config.yaml
n_layer: 16
d_model: 320
n_head: 2
n_kv_head: 2
head_dim: 64
d_mlp: 1280
vocab_size: 10925
activation: "squared_relu"
norm: "rmsnorm"
norm_place: "pre"
norm_eps: 1e-07
positions: "rope"
rope_base: 1020.0
rope_fraction: 0.5
qk_norm: true
attn_scale: 0.22
bias: "none"
tie_embeddings: "early"
parallel_block: false
extras: ["some layers without attention", "local attention windows", "shifted keys", "gated attention", "value residuals", "hashed n-gram embeddings", "a smear gate", "an embedding shortcut", "learned residual scales", "capped logits"]
init: "trunc"
init_std_qkv: 0.0394
init_std_o: 0.011
init_std_up: 0.0394
init_std_down: 0.00349
optimizer: "adamw"
lr: 0.00138
beta1: 0.95
beta2: 0.95
weight_decay: 0.2
lr_head: 0.0156
grad_clip: 1.0
warmup_steps: 363
schedule: "wsd"
decay_fraction: 0.552
decay_shape: "linear"
final_lr_fraction: 0.0
batch_tokens: [32768, 65536, 98304]
seq_len: 2048
doc_mask: true
train_tokens: 464800000
steps: 7712
dataset: "wikipedia_en"
Each number is 50 + 10 x the weight over its row's rms, rounded and kept within 0 to 99. Layers, rows and columns count from 0. The size before them is the row's rms in percent of the matrix's.

# layer 7 attention output (transposed), 128x320, rms 0.0743, rows 116-127, columns 80-159
100:44 56 36 49 53 49 48 67 57 38 45 52 65 36 46 33 48 57 41 57 57 70 38 70 44 63 62 49 51 67 51 61 62 63 48 56 54 52 37 60 42 54 50 67 50 59 53 33 67 64 28 48 44 45 49 73 56 54 49 41 55 58 41 55 53 61 60 41 48 42 39 60 46 43 45 40 66 43 58 47
101:66 65 51 35 55 53 71 63 56 43 48 40 57 70 65 66 56 61 59 51 54 60 52 49 48 56 46 32 49 50 46 48 50 46 38 39 60 46 46 42 62 56 46 47 42 71 53 39 48 50 51 73 66 76 51 50 43 54 37 59 33 47 36 55 50 55 53 50 62 50 46 48 35 51 35 32 49 57 36 68
103:50 57 34 67 65 38 44 38 46 62 63 43 57 45 57 67 50 47 49 49 43 52 34 56 57 42 79 62 54 52 46 21 46 53 72 53 44 51 52 49 65 59 32 47 58 29 43 83 50 39 33 33 38 57 66 67 45 48 56 46 43 61 50 53 53 61 64 51 57 35 55 54 48 55 57 31 56 54 55 38
105:61 54 56 50 55 30 63 53 56 40 54 46 45 61 71 56 53 49 44 45 44 55 36 46 33 41 64 45 57 41 57 54 68 39 53 50 76 54 50 26 54 34 44 42 41 45 37 61 49 43 35 45 54 46 48 33 62 52 36 63 67 42 34 31 54 45 42 46 59 60 53 52 63 52 47 69 36 55 50 43
105:45 41 61 74 29 43 55 40 50 57 48 43 54 45 63 58 59 46 46 47 43 47 33 47 72 46 49 29 52 56 50 48 48 51 44 52 45 58 61 69 35 58 32 52 48 36 68 59 45 60 71 44 48 57 35 52 54 40 44 36 54 25 63 57 38 64 48 41 35 54 43 50 55 43 70 52 36 57 50 46
105:58 46 54 70 39 41 51 49 35 59 65 60 36 53 48 45 57 65 59 70 62 38 52 37 63 47 50 55 48 55 54 28 52 30 61 55 41 55 51 53 55 57 54 46 57 56 42 35 51 47 48 30 60 54 47 62 57 42 47 56 39 43 49 41 43 43 55 41 39 49 23 43 61 66 53 42 44 53 49 52
104:50 57 54 43 53 54 39 35 55 35 55 57 46 46 60 60 40 59 45 56 52 41 46 71 56 39 57 65 47 54 45 61 49 43 52 34 43 42 67 45 51 51 63 57 40 47 53 43 45 52 43 46 45 54 67 51 75 46 66 42 45 54 35 42 48 51 51 52 40 56 46 59 40 47 72 41 57 49 56 53
107:45 58 42 42 55 52 51 46 35 33 57 68 32 58 39 63 63 68 42 46 44 33 41 45 34 51 68 54 39 56 57 32 60 50 58 40 56 53 54 50 46 45 61 53 39 45 58 59 66 43 55 57 49 62 53 62 70 37 74 53 30 73 55 35 39 29 41 57 46 43 44 66 55 49 54 60 44 47 51 42
095:62 48 40 50 63 64 37 51 61 35 48 40 34 63 51 73 45 48 37 50 58 49 43 59 54 69 52 49 59 52 52 50 38 60 67 56 48 47 38 56 61 41 53 63 32 47 56 37 61 50 61 65 58 66 52 42 54 60 40 52 58 47 56 58 55 33 63 46 71 34 57 54 44 48 21 45 41 42 59 67
108:62 48 49 43 30 43 59 30 54 40 37 54 52 51 47 40 51 55 61 46 38 54 41 54 57 67 33 76 49 56 45 41 60 37 59 47 57 58 54 51 45 52 64 48 45 32 63 41 40 52 58 47 54 46 71 61 52 45 41 51 69 50 61 36 52 46 54 51 71 32 56 41 54 58 46 64 54 52 78 56
097:39 50 37 49 34 48 49 58 48 51 42 55 53 51 51 60 43 48 41 40 45 61 62 57 52 55 42 39 41 47 63 46 61 29 47 63 40 47 59 46 31 56 51 64 63 43 43 47 34 46 68 61 41 58 51 74 50 55 53 27 59 42 39 48 28 68 41 51 46 35 38 44 63 42 43 42 62 50 47 58
098:25 48 43 39 61 53 57 35 51 42 49 56 55 41 53 35 51 63 55 73 45 41 52 52 47 35 52 63 45 64 70 49 45 37 48 44 48 50 50 38 45 60 52 41 39 58 46 45 55 52 42 40 47 35 58 63 38 45 38 60 40 52 33 47 63 70 56 44 40 49 45 61 43 56 44 42 56 43 61 60
# layer 7 attention value, 128x320, rms 0.0715, rows 117-127, columns 80-159
105:35 56 64 31 47 62 74 47 54 49 60 56 40 72 52 49 54 38 49 37 66 61 48 26 59 56 51 50 55 71 50 53 63 38 48 46 52 40 50 30 65 61 44 25 48 74 58 49 48 56 46 45 52 50 51 40 56 56 38 52 24 58 43 40 41 61 46 58 52 59 54 65 48 51 56 28 51 54 49 60
117:49 57 37 46 56 40 44 58 49 59 36 55 50 57 35 42 51 43 40 42 54 48 41 72 65 52 57 50 55 47 52 33 53 50 60 51 26 34 59 40 34 27 42 43 57 54 46 53 63 47 53 49 43 46 54 43 62 48 64 54 62 73 49 51 63 63 52 37 53 47 39 51 49 54 42 37 56 50 50 62
108:47 55 59 50 49 45 59 58 64 53 49 47 39 56 57 40 52 71 30 42 51 59 40 55 53 61 50 51 41 47 55 40 50 43 53 40 72 51 49 35 54 27 42 36 52 38 54 48 57 45 58 58 44 55 59 60 53 24 37 30 52 62 48 34 39 51 46 49 52 52 68 36 56 52 52 41 45 57 44 29
099:56 41 65 52 28 43 60 39 47 41 41 46 57 53 48 46 47 35 35 34 51 54 28 78 62 46 52 49 62 42 50 35 38 50 35 50 69 45 60 39 29 51 45 44 43 41 61 53 61 36 59 40 48 55 36 50 58 43 68 26 53 70 56 48 37 60 52 55 50 40 61 53 50 54 59 54 49 57 62 72
102:39 53 58 54 44 45 71 58 38 49 59 55 43 65 42 35 49 47 45 53 60 37 57 61 50 71 57 51 55 65 41 50 47 54 47 40 43 71 51 56 55 49 52 48 59 57 51 51 64 53 38 61 55 53 52 33 57 34 47 51 77 69 38 44 37 32 57 48 64 50 54 43 60 53 45 33 42 65 47 48
105:47 51 53 61 47 78 35 56 39 53 41 47 38 59 51 50 53 54 53 51 47 50 50 66 50 38 39 54 43 50 44 60 50 42 64 47 65 33 50 20 49 59 63 44 65 58 66 49 44 39 67 53 49 38 64 40 46 22 36 43 39 66 43 48 39 47 48 57 58 47 88 47 39 37 56 68 47 53 62 68
102:51 55 57 55 37 46 47 55 55 50 47 54 36 83 50 48 54 57 51 39 58 48 69 64 40 51 50 52 54 50 47 63 71 44 49 53 60 55 58 37 46 51 48 52 49 46 44 51 55 29 47 53 44 56 48 52 59 30 47 69 59 70 57 32 46 44 41 58 44 53 60 62 45 50 48 57 45 53 64 38
104:42 59 54 42 32 53 39 47 62 51 45 27 40 57 53 68 41 45 49 60 58 40 56 51 63 49 65 45 62 46 42 55 55 52 40 70 37 56 42 62 56 34 41 56 41 37 53 49 27 46 40 66 42 49 42 52 58 70 70 59 47 22 67 45 58 59 38 48 52 47 52 50 43 54 51 58 45 45 52 76
111:60 26 25 84 44 51 69 41 46 55 39 47 51 47 44 46 42 50 70 60 57 48 47 80 20 73 26 47 44 59 50 46 39 41 50 68 39 51 52 33 45 39 54 57 60 34 52 53 51 47 58 45 56 48 53 44 55 36 48 47 54 61 50 61 54 42 59 49 47 40 43 42 52 48 54 43 61 45 52 51
114:47 73 60 40 27 69 42 49 55 41 38 47 63 58 52 42 50 54 62 37 48 52 59 56 61 42 61 53 41 44 38 58 46 53 40 56 44 56 29 47 44 46 46 45 59 41 40 49 46 50 26 36 43 53 52 47 47 36 60 33 42 43 49 46 39 62 47 49 39 42 34 38 67 41 51 33 44 30 59 35
098:41 44 58 39 55 57 54 56 41 40 42 46 51 53 50 55 49 47 39 39 43 36 51 44 66 32 45 53 29 57 45 58 42 40 43 43 41 50 46 53 73 51 50 47 50 45 66 50 54 75 52 53 45 41 51 34 42 63 44 63 40 43 43 46 59 71 57 47 43 45 59 37 49 41 62 44 48 54 54 74
# layer 7 MLP up, 1280x320, rms 0.0808, rows 0-32, columns 80-159
095:49 44 51 69 58 62 44 51 65 31 49 39 47 52 50 52 31 55 52 37 35 47 56 63 52 52 60 63 61 47 50 60 43 60 41 60 49 62 39 44 57 49 67 47 44 51 20 46 51 47 47 53 44 39 51 40 52 36 50 43 44 54 29 59 60 54 47 46 40 55 31 42 39 45 56 38 52 56 38 65
099:49 45 37 60 54 36 62 49 51 58 67 56 37 44 51 62 46 43 71 54 43 64 60 40 40 66 41 64 60 53 63 54 52 57 56 64 56 47 60 46 56 59 54 45 57 42 29 27 21 45 53 59 53 50 44 51 43 60 55 48 48 48 49 49 46 39 57 39 43 57 43 39 60 63 40 44 49 39 42 51
122:50 63 49 51 40 60 68 46 74 38 61 55 49 35 56 53 56 62 56 53 48 74 42 48 42 56 45 53 40 51 56 58 57 51 44 49 64 50 63 51 54 61 55 47 38 53 50 50 51 15 50 35 64 53 52 51 29 42 44 39 52 43 46 38 56 37 58 56 52 54 62 65 56 79 52 49 55 48 48 59
099:65 55 42 50 39 40 59 65 52 47 43 75 51 43 46 44 48 49 54 38 50 55 50 51 46 53 53 44 32 50 41 70 26 48 47 58 49 73 49 41 64 59 49 55 46 51 57 37 38 57 36 57 55 51 55 44 29 47 49 46 41 71 44 55 59 45 58 72 63 66 46 52 61 64 47 48 56 49 51 59
104:43 47 47 70 45 47 63 51 72 40 48 45 39 45 43 56 44 52 42 55 55 39 57 43 50 30 50 77 46 61 59 50 48 35 44 61 60 57 61 56 55 38 42 61 48 50 47 39 59 44 44 56 42 36 47 48 58 44 45 42 35 55 44 43 75 37 45 57 64 48 48 45 53 55 38 43 45 48 69 56
105:53 51 51 51 48 51 58 45 52 60 50 73 50 49 39 52 47 49 40 32 36 50 63 64 54 55 40 55 56 48 46 51 51 45 45 53 59 51 54 44 48 41 66 45 47 53 41 42 57 46 58 42 54 48 47 53 52 51 43 60 62 54 54 41 66 30 38 43 47 48 41 43 47 43 54 44 58 42 56 38
105:45 53 49 65 59 58 39 49 49 27 41 43 46 57 37 51 34 58 52 36 45 35 54 75 50 31 68 50 66 57 45 54 55 53 47 55 53 53 50 49 29 62 73 54 63 54 53 46 58 58 46 56 49 54 49 62 47 37 37 87 45 41 48 52 70 45 46 50 23 36 72 54 44 71 49 43 66 43 60 45
106:53 50 48 72 37 54 47 53 43 46 69 53 51 51 24 40 48 52 33 50 54 52 42 38 58 40 59 45 42 48 36 46 37 36 42 47 75 53 57 60 54 48 57 44 61 43 51 40 57 60 42 28 56 40 63 51 23 36 45 44 48 63 62 42 72 22 45 58 54 45 73 40 62 46 48 42 50 35 71 42
104:54 56 68 34 51 31 52 55 51 55 58 46 42 80 50 42 55 47 61 44 39 40 52 59 39 53 56 51 44 44 52 69 48 35 55 42 55 50 51 50 57 56 45 39 55 42 58 49 44 29 50 47 54 54 56 65 47 41 59 54 39 46 64 50 46 53 51 61 34 36 49 51 39 50 83 60 58 51 47 63
100:54 36 59 57 65 59 48 47 49 54 69 51 51 36 52 53 42 42 55 58 47 49 55 57 56 54 40 51 74 63 50 43 58 53 41 57 66 38 45 55 59 59 64 45 52 54 49 50 37 54 44 42 62 42 58 47 43 50 54 56 60 56 55 47 64 69 50 36 45 58 57 55 45 58 46 52 46 44 58 54
099:52 62 37 38 63 54 42 59 53 45 49 47 39 56 53 46 60 53 60 66 58 63 45 62 50 58 61 55 51 46 42 45 34 54 63 51 33 47 47 74 39 40 37 55 61 58 49 42 46 32 43 44 58 62 51 59 40 52 46 55 46 65 69 60 37 53 67 53 57 51 43 49 54 53 39 50 36 31 53 35
093:46 52 42 70 60 46 74 48 36 40 56 48 41 43 51 67 43 36 70 43 60 43 59 54 48 55 64 45 50 56 55 48 34 47 32 38 41 50 59 34 55 63 55 39 73 57 51 52 52 44 47 60 70 36 78 46 58 43 60 59 48 44 33 58 58 52 54 65 52 36 65 56 61 53 53 33 49 36 56 44
098:44 42 60 45 37 35 60 29 36 51 41 71 36 55 61 30 52 51 49 59 36 52 57 33 54 63 43 51 56 48 47 46 48 56 58 62 45 42 44 60 53 53 55 57 50 42 37 31 56 42 46 51 49 60 53 61 45 55 59 50 42 49 53 52 53 41 40 45 60 34 61 62 60 26 60 41 48 55 49 45
104:55 45 55 56 59 64 43 59 41 42 41 49 37 46 37 51 50 37 51 44 45 42 37 59 41 42 44 61 49 55 51 53 39 55 34 51 51 36 68 45 44 45 67 59 52 61 65 45 66 40 45 33 65 59 52 61 39 52 65 66 52 47 61 53 57 47 48 66 51 32 53 47 54 60 42 45 52 56 46 65
099:48 15 52 48 29 34 45 28 51 48 51 57 47 43 27 57 62 28 57 37 51 32 42 50 42 46 41 47 58 55 40 63 55 51 55 52 70 45 48 44 62 45 42 64 43 50 59 52 50 49 52 24 65 52 48 44 53 46 64 54 55 60 47 21 45 37 60 49 54 51 43 55 45 38 42 47 37 58 50 53
103:72 45 76 45 38 28 68 61 57 40 56 45 50 43 67 49 33 46 55 35 50 52 35 64 47 58 65 56 53 49 51 54 70 45 51 49 70 54 42 48 54 53 48 49 49 30 55 48 56 47 51 45 64 52 55 51 45 68 40 50 35 57 50 69 59 55 47 53 46 36 65 45 56 41 53 55 47 56 56 44
097:50 51 52 63 47 56 64 66 32 61 66 51 34 54 36 46 66 50 48 52 64 52 44 44 53 56 64 42 57 28 46 37 56 38 50 65 40 49 50 59 34 46 49 50 53 62 41 55 52 55 45 70 58 53 41 31 51 43 44 58 24 58 52 65 54 33 63 63 70 57 34 60 47 41 69 42 51 40 54 51
100:64 62 51 40 49 55 67 47 44 21 43 61 33 44 52 62 53 58 55 53 39 64 67 31 31 46 56 59 34 47 64 64 44 32 24 50 57 70 53 47 69 45 53 40 48 43 43 48 61 52 49 65 47 41 49 52 28 50 30 62 52 39 40 65 59 45 43 66 61 53 41 43 46 44 59 48 55 46 48 45
092:65 64 61 44 41 57 68 37 50 52 67 41 60 46 41 41 52 53 29 40 48 37 68 53 50 71 50 54 45 54 55 56 49 39 45 59 53 48 43 54 67 42 65 58 69 44 71 50 57 62 50 58 58 56 64 40 48 58 32 65 47 68 56 34 44 47 59 53 35 61 55 58 37 51 64 49 58 47 76 57
097:55 61 44 56 35 72 34 59 45 48 57 45 49 61 44 46 55 50 54 36 41 48 46 58 54 58 52 49 57 49 49 51 50 48 50 65 27 59 47 57 47 39 50 33 55 44 51 49 60 55 62 59 50 36 56 52 57 60 42 44 50 42 53 52 51 62 38 46 56 48 36 59 51 53 65 48 38 48 56 64
100:61 19 58 56 52 49 48 47 34 46 36 61 46 46 61 55 50 47 59 19 55 39 38 55 56 55 45 53 49 58 53 45 57 45 56 46 55 59 44 45 31 49 59 36 45 50 44 58 36 40 51 48 60 51 45 55 44 42 52 57 46 75 70 57 37 64 42 53 43 52 63 45 52 68 51 56 43 36 56 50
111:48 58 39 54 44 66 64 14 39 41 47 45 38 63 38 52 52 56 64 26 49 40 34 55 74 64 61 48 41 50 49 38 48 37 57 57 50 39 54 62 73 48 61 57 47 53 57 43 31 53 36 68 64 54 43 65 51 39 36 47 37 42 42 71 53 42 66 76 64 27 56 51 41 39 55 51 52 33 55 40
108:43 52 49 55 54 45 59 47 36 42 42 53 50 51 55 64 48 52 49 60 46 36 52 42 45 54 48 56 47 54 43 50 51 59 47 55 49 62 45 49 62 36 47 57 54 38 52 45 47 42 52 39 62 44 41 44 47 43 32 51 59 50 45 43 43 40 63 57 37 51 52 41 48 66 44 39 38 65 53 74
099:50 26 59 66 54 40 61 51 41 46 49 39 38 50 53 50 47 60 41 48 51 50 45 39 44 57 65 57 62 60 40 37 36 48 50 67 64 49 54 55 68 50 49 60 38 56 51 58 47 56 49 62 49 38 58 39 56 38 35 61 57 58 34 45 62 51 50 53 41 53 70 68 53 39 46 24 38 44 46 64
109:50 66 29 59 46 39 49 53 40 59 61 51 43 57 51 44 78 66 48 57 39 44 47 58 47 51 71 47 56 41 50 37 37 43 52 53 62 60 55 51 54 28 43 48 41 65 48 44 62 62 58 50 46 44 61 49 22 50 53 43 40 62 52 46 63 40 56 56 57 42 47 57 49 46 46 35 48 34 60 37
106:58 53 57 34 49 38 53 50 37 51 40 40 35 56 60 63 44 53 61 63 64 51 44 46 57 46 49 50 39 55 29 52 59 51 53 61 45 64 41 72 48 56 38 61 52 58 26 43 43 44 54 55 45 55 54 44 49 49 52 56 26 79 38 62 59 41 62 62 30 50 48 47 49 41 74 37 58 40 49 44
096:68 51 55 67 47 53 47 54 53 58 54 47 31 43 45 40 65 47 47 47 52 53 53 57 47 62 45 61 62 43 41 42 48 51 51 60 45 49 69 45 43 52 46 50 66 57 52 51 19 32 42 28 48 48 71 54 41 59 50 50 47 54 37 45 57 57 46 70 33 45 41 52 52 59 49 57 32 39 50 49
053:65 49 56 56 43 60 54 39 56 47 54 47 42 53 46 56 61 27 55 51 43 57 48 52 39 65 49 71 46 66 30 46 41 44 26 47 53 60 61 53 54 50 50 51 65 51 52 37 38 47 53 38 54 34 63 62 49 43 49 49 54 43 57 52 71 50 70 51 50 49 49 51 57 49 55 40 35 57 55 57
122:63 53 48 55 53 42 53 46 35 48 65 55 42 50 43 51 48 60 51 57 44 68 46 45 55 69 48 53 46 70 33 30 45 51 58 55 52 62 42 69 46 48 47 24 45 64 50 42 46 43 33 71 54 39 48 53 44 57 48 56 34 53 56 61 63 36 61 50 52 68 57 37 40 45 60 37 46 58 48 43
096:62 83 58 62 43 54 45 24 59 59 58 37 39 26 55 66 69 40 57 38 55 55 54 32 25 48 50 69 50 45 50 68 47 50 72 46 48 54 44 43 50 28 50 57 60 43 65 53 62 56 33 38 53 36 67 59 40 48 49 66 44 61 50 57 52 47 50 54 58 52 38 47 60 54 52 38 56 47 62 67
088:51 53 56 48 41 53 35 42 40 53 46 49 52 52 61 22 46 75 55 52 55 51 54 40 50 34 39 55 55 48 44 56 47 55 50 51 51 60 53 57 59 61 49 41 78 90 32 50 64 49 46 58 45 59 56 61 44 71 46 42 40 40 41 47 49 49 49 49 48 43 57 45 36 68 41 58 35 50 44 41
101:57 30 52 41 42 36 48 46 44 37 40 57 43 31 39 45 68 46 59 59 43 53 47 60 51 69 44 57 49 54 65 62 54 48 44 52 38 43 51 38 53 47 67 45 46 47 62 22 52 51 58 52 49 51 38 49 50 57 49 46 56 35 57 44 65 43 48 63 57 52 58 73 43 61 41 57 63 47 42 39
106:43 25 42 40 30 54 66 54 53 61 62 59 49 34 44 62 46 31 61 48 40 55 47 34 58 47 48 62 53 38 49 53 39 37 50 56 69 57 47 57 50 58 58 34 54 31 41 41 55 53 51 50 49 56 65 42 41 49 65 43 51 52 47 64 51 49 54 64 45 53 38 70 33 38 54 46 53 50 65 57
# layer 7 MLP down (transposed), 1280x320, rms 0.0756, rows 0-31, columns 80-159
099:51 56 63 33 41 48 63 55 61 32 48 46 16 48 43 47 45 64 56 46 45 51 43 57 61 58 51 55 50 66 73 52 52 34 52 36 50 40 38 49 48 41 53 53 66 49 57 56 48 62 45 36 59 28 54 68 49 52 47 65 52 42 36 37 50 42 59 44 46 48 51 37 49 38 48 41 47 61 42 47
099:42 39 46 48 40 36 66 50 42 53 43 44 34 42 56 56 49 58 53 56 54 46 50 45 61 37 16 46 65 50 59 59 55 52 52 44 46 63 64 62 57 58 42 52 41 53 49 26 47 41 41 56 46 64 57 56 47 57 64 61 48 44 39 34 47 38 35 52 42 36 29 43 35 38 57 49 64 54 57 43
120:56 58 43 47 47 67 51 61 60 39 46 40 51 50 43 35 57 59 53 60 52 65 59 48 31 32 55 49 64 56 54 55 43 35 52 47 49 47 54 40 49 42 61 69 44 49 39 25 36 46 43 57 73 42 61 51 57 50 44 47 47 44 37 50 60 47 34 38 50 38 56 64 47 51 51 37 65 41 57 48
098:53 47 49 38 69 21 30 43 29 47 47 23 42 54 46 44 41 47 57 53 52 37 45 58 55 46 52 49 53 50 51 52 52 58 39 43 50 37 61 61 39 40 55 70 48 40 64 47 50 41 63 50 56 48 45 56 46 41 46 39 52 52 62 59 60 45 51 46 65 52 40 53 36 55 29 54 46 71 58 61
102:72 51 54 49 58 42 61 67 53 53 54 40 50 49 47 68 53 55 41 65 46 39 59 59 53 43 51 49 56 60 44 58 38 20 46 38 57 83 58 53 48 60 40 74 49 48 51 48 51 44 44 54 40 46 49 74 54 53 53 37 45 59 51 45 59 54 48 73 50 46 49 42 44 53 54 25 53 55 59 27
103:47 53 36 58 58 54 65 55 48 57 65 53 43 50 51 61 34 52 45 51 39 52 45 38 53 54 31 45 49 53 53 45 53 53 41 39 42 49 58 44 49 62 40 44 35 58 33 45 65 46 27 30 49 70 51 45 37 61 64 63 63 44 47 33 43 40 58 56 58 44 54 31 51 60 50 53 40 62 48 58
102:49 65 47 61 53 32 23 31 71 47 59 47 26 47 53 42 50 59 65 39 60 52 54 54 43 41 33 31 69 50 45 53 68 65 55 46 37 50 50 40 40 61 54 47 44 61 62 65 46 51 59 50 45 72 58 51 29 47 50 51 48 40 64 40 63 49 67 58 47 44 50 48 66 59 37 63 61 57 46 44
109:55 47 46 61 35 65 65 41 41 60 58 24 49 36 52 54 33 55 51 59 59 39 50 47 30 42 55 35 41 54 38 67 62 53 60 50 50 49 52 56 58 52 28 51 44 48 38 38 65 46 52 38 59 55 52 61 64 54 38 45 45 52 49 53 64 38 30 43 60 64 52 40 61 44 39 58 46 49 50 50
104:36 56 51 32 42 47 37 39 48 52 50 45 52 50 50 33 61 52 51 45 60 49 47 49 35 63 56 52 23 48 57 56 62 50 53 57 52 44 36 57 47 59 41 41 48 49 51 75 42 37 49 52 58 57 41 62 46 34 60 52 55 57 59 46 47 57 55 63 57 62 56 39 39 40 51 58 76 56 42 59
101:56 39 41 66 49 44 42 51 24 45 49 53 61 46 64 35 39 59 70 49 65 47 52 55 42 46 62 43 43 35 40 39 56 50 55 49 49 58 42 57 48 63 67 57 54 41 42 60 62 47 58 41 59 49 65 48 45 38 28 52 47 59 45 42 59 26 51 51 40 36 72 51 44 36 39 55 49 35 49 51
098:50 60 55 42 45 66 56 58 46 55 39 45 34 52 30 58 53 56 55 38 59 43 52 72 49 61 32 46 44 44 49 36 44 47 40 49 41 35 57 52 33 65 60 58 46 59 59 84 41 42 72 54 58 59 49 33 48 42 43 47 51 61 57 48 43 41 34 43 46 44 64 64 66 60 57 33 64 42 39 46
094:39 50 42 54 62 48 68 47 50 55 51 55 53 44 45 50 54 46 45 53 67 53 35 51 56 39 42 43 49 47 55 46 49 47 55 27 52 49 52 37 41 53 58 42 63 52 51 47 67 68 31 54 54 52 57 39 69 52 53 45 67 53 38 36 57 42 54 39 58 46 26 43 60 42 45 41 67 35 60 44
099:53 49 49 49 51 57 60 44 47 48 53 66 30 51 43 48 34 48 38 55 42 49 42 54 58 67 49 58 46 50 49 59 48 61 51 46 42 25 60 56 41 47 36 60 55 69 27 45 52 43 43 35 54 45 55 64 57 53 55 52 32 55 48 43 38 53 62 56 51 35 54 47 62 36 53 44 48 55 60 48
105:54 51 52 64 59 36 39 54 45 57 63 50 45 63 59 35 55 42 44 48 43 54 55 62 61 65 57 51 50 45 31 67 37 53 49 35 53 48 43 38 50 53 35 59 56 53 36 28 44 48 44 54 58 61 67 45 65 43 50 61 52 46 51 53 60 44 52 52 53 33 55 42 56 48 48 48 46 40 44 55
098:66 75 63 48 47 41 49 30 59 51 59 62 60 46 49 40 46 60 53 57 52 52 56 63 39 47 46 71 49 54 57 53 32 58 48 45 53 65 55 55 51 47 44 58 51 51 38 41 53 59 63 68 64 61 50 58 64 47 43 44 35 51 56 45 55 60 40 43 47 57 55 66 47 47 52 53 54 57 41 50
107:45 57 62 43 40 51 52 45 53 36 62 52 38 51 45 62 35 42 58 56 66 49 30 65 52 67 60 67 54 47 49 43 39 46 60 69 58 57 54 46 65 57 53 46 26 58 57 62 44 50 56 32 44 40 32 51 45 44 48 67 52 58 78 42 53 56 49 44 62 68 44 41 40 44 55 50 45 90 62 55
098:53 31 45 48 49 57 44 66 44 41 48 56 51 59 60 58 42 54 59 65 50 49 52 42 60 52 58 49 61 43 42 34 63 47 48 65 42 54 60 51 54 51 41 57 34 65 36 63 66 58 57 53 53 54 58 63 48 58 41 63 44 64 53 47 46 38 56 45 58 58 53 44 52 48 38 53 53 48 48 39
101:49 45 50 52 51 60 56 67 48 32 31 55 49 38 50 52 39 51 54 69 45 64 62 49 43 44 53 43 39 41 55 69 39 45 35 39 76 58 52 33 53 57 61 44 34 52 55 51 64 69 48 55 50 38 70 53 50 47 81 61 53 43 37 65 48 38 39 45 48 51 63 41 39 56 49 54 55 33 49 41
093:55 63 60 45 59 48 56 54 40 47 48 53 63 54 46 45 55 55 43 59 30 53 45 60 59 59 45 56 54 65 44 40 57 40 54 68 40 41 47 73 47 54 52 46 58 62 47 54 63 48 59 49 63 45 73 53 45 42 52 44 45 36 56 36 61 44 44 57 57 49 46 44 42 42 52 60 59 60 50 58
098:44 53 38 51 41 51 42 59 57 52 33 63 26 50 54 49 47 59 65 45 39 63 43 40 63 48 49 53 46 69 52 54 61 62 42 46 60 52 58 33 51 31 44 44 60 47 57 51 42 66 57 67 41 43 49 43 54 44 45 54 59 26 43 43 62 66 46 45 60 44 42 46 47 43 49 45 47 35 41 61
100:33 33 59 49 57 53 51 40 52 48 36 57 37 50 60 42 60 48 43 48 47 78 53 49 41 43 48 52 45 42 53 54 63 60 38 60 39 39 44 46 44 47 53 53 58 38 41 51 40 50 53 71 66 57 58 56 53 45 57 24 46 75 43 37 49 63 42 55 45 59 45 49 42 46 34 60 33 38 41 48
105:60 44 50 56 71 66 63 61 46 49 54 52 50 47 41 46 49 47 60 39 54 51 45 51 46 56 38 61 65 45 33 51 36 32 48 51 57 33 56 50 50 57 58 56 56 66 43 43 49 38 68 39 63 47 54 49 61 52 72 37 48 45 50 32 45 45 46 54 56 72 49 51 41 43 47 44 63 41 30 45
109:47 46 45 53 50 60 35 47 30 57 59 64 45 41 45 40 53 39 50 54 56 55 55 49 45 37 60 41 49 47 69 55 49 69 35 45 63 49 60 30 38 48 35 32 49 59 66 58 65 53 57 42 44 42 57 49 63 70 50 64 69 59 38 53 57 53 53 49 50 36 58 59 43 47 50 63 71 55 65 56
099:40 54 46 70 58 52 41 48 41 58 52 43 60 46 54 48 39 51 49 53 68 49 38 51 68 50 41 55 42 62 57 58 37 41 54 58 72 56 56 39 57 62 32 62 37 46 48 51 48 55 53 51 16 54 44 51 59 57 56 47 46 64 53 61 45 50 49 45 46 37 45 44 56 55 66 39 50 43 60 58
104:48 40 62 39 51 49 51 48 34 48 54 47 53 39 62 49 40 54 60 31 51 47 77 43 58 60 52 66 69 46 53 33 55 61 34 54 54 63 46 27 33 61 42 46 37 64 64 44 59 53 40 44 47 47 42 52 45 40 52 57 32 56 46 49 40 67 40 39 41 52 63 58 43 57 46 44 52 56 62 44
106:47 53 45 40 57 62 66 49 49 56 42 35 44 56 49 49 54 59 67 62 61 57 44 59 57 50 59 54 59 66 47 51 61 43 46 49 54 59 49 52 82 61 35 45 57 57 45 45 57 39 87 51 54 52 49 50 46 41 53 54 53 57 42 57 48 37 50 28 49 48 30 60 35 37 49 49 55 32 48 64
096:56 45 55 68 37 60 50 54 60 59 58 50 57 51 52 53 45 70 47 49 39 60 39 39 52 56 46 44 66 56 52 39 56 62 55 49 51 40 42 45 41 41 46 45 47 62 47 60 26 53 48 51 66 45 42 29 52 52 50 48 42 57 49 53 51 68 56 59 28 47 52 41 42 58 40 49 35 40 49 38
043:47 63 42 56 36 57 53 55 53 63 52 53 51 46 55 65 56 43 39 67 43 65 48 40 49 46 41 52 49 47 52 53 51 63 62 50 51 55 48 55 47 46 38 60 41 54 49 40 67 52 44 29 42 58 52 50 49 60 53 38 48 52 51 58 48 50 44 39 55 49 20 40 44 55 40 51 53 39 50 43
123:46 69 36 34 66 55 56 46 51 55 49 55 34 42 52 26 38 55 30 54 50 67 44 40 49 42 47 42 68 43 41 27 58 38 42 65 21 54 46 44 42 55 47 60 52 39 40 28 53 49 44 59 60 52 35 54 39 50 52 47 66 48 57 58 47 49 61 42 41 49 61 50 46 44 46 38 46 42 58 48
099:54 63 41 64 43 59 53 41 32 43 44 48 63 47 57 38 42 51 55 59 37 66 61 48 39 45 42 39 38 39 58 56 47 63 50 39 48 58 39 49 46 39 50 48 58 46 51 69 59 63 33 52 45 44 56 51 45 37 42 52 49 48 60 43 41 50 43 59 54 51 45 59 48 50 44 64 42 42 38 55
092:66 56 39 61 52 42 58 42 40 52 52 36 27 47 61 63 57 39 51 55 35 46 32 39 52 37 62 55 50 42 67 61 55 38 56 41 41 51 40 46 45 43 56 42 54 44 53 68 61 47 52 33 50 39 51 39 52 46 61 49 64 46 34 46 51 59 65 58 58 65 35 36 42 65 50 63 57 50 65 70
105:37 63 47 38 58 62 59 72 60 53 53 56 64 47 61 46 46 51 52 33 37 56 37 44 48 45 47 50 46 54 55 39 40 53 38 40 34 64 35 50 65 46 43 64 62 51 60 25 59 50 43 61 41 38 55 64 43 45 51 28 60 40 35 53 51 55 63 57 44 58 44 63 41 48 53 43 56 63 52 55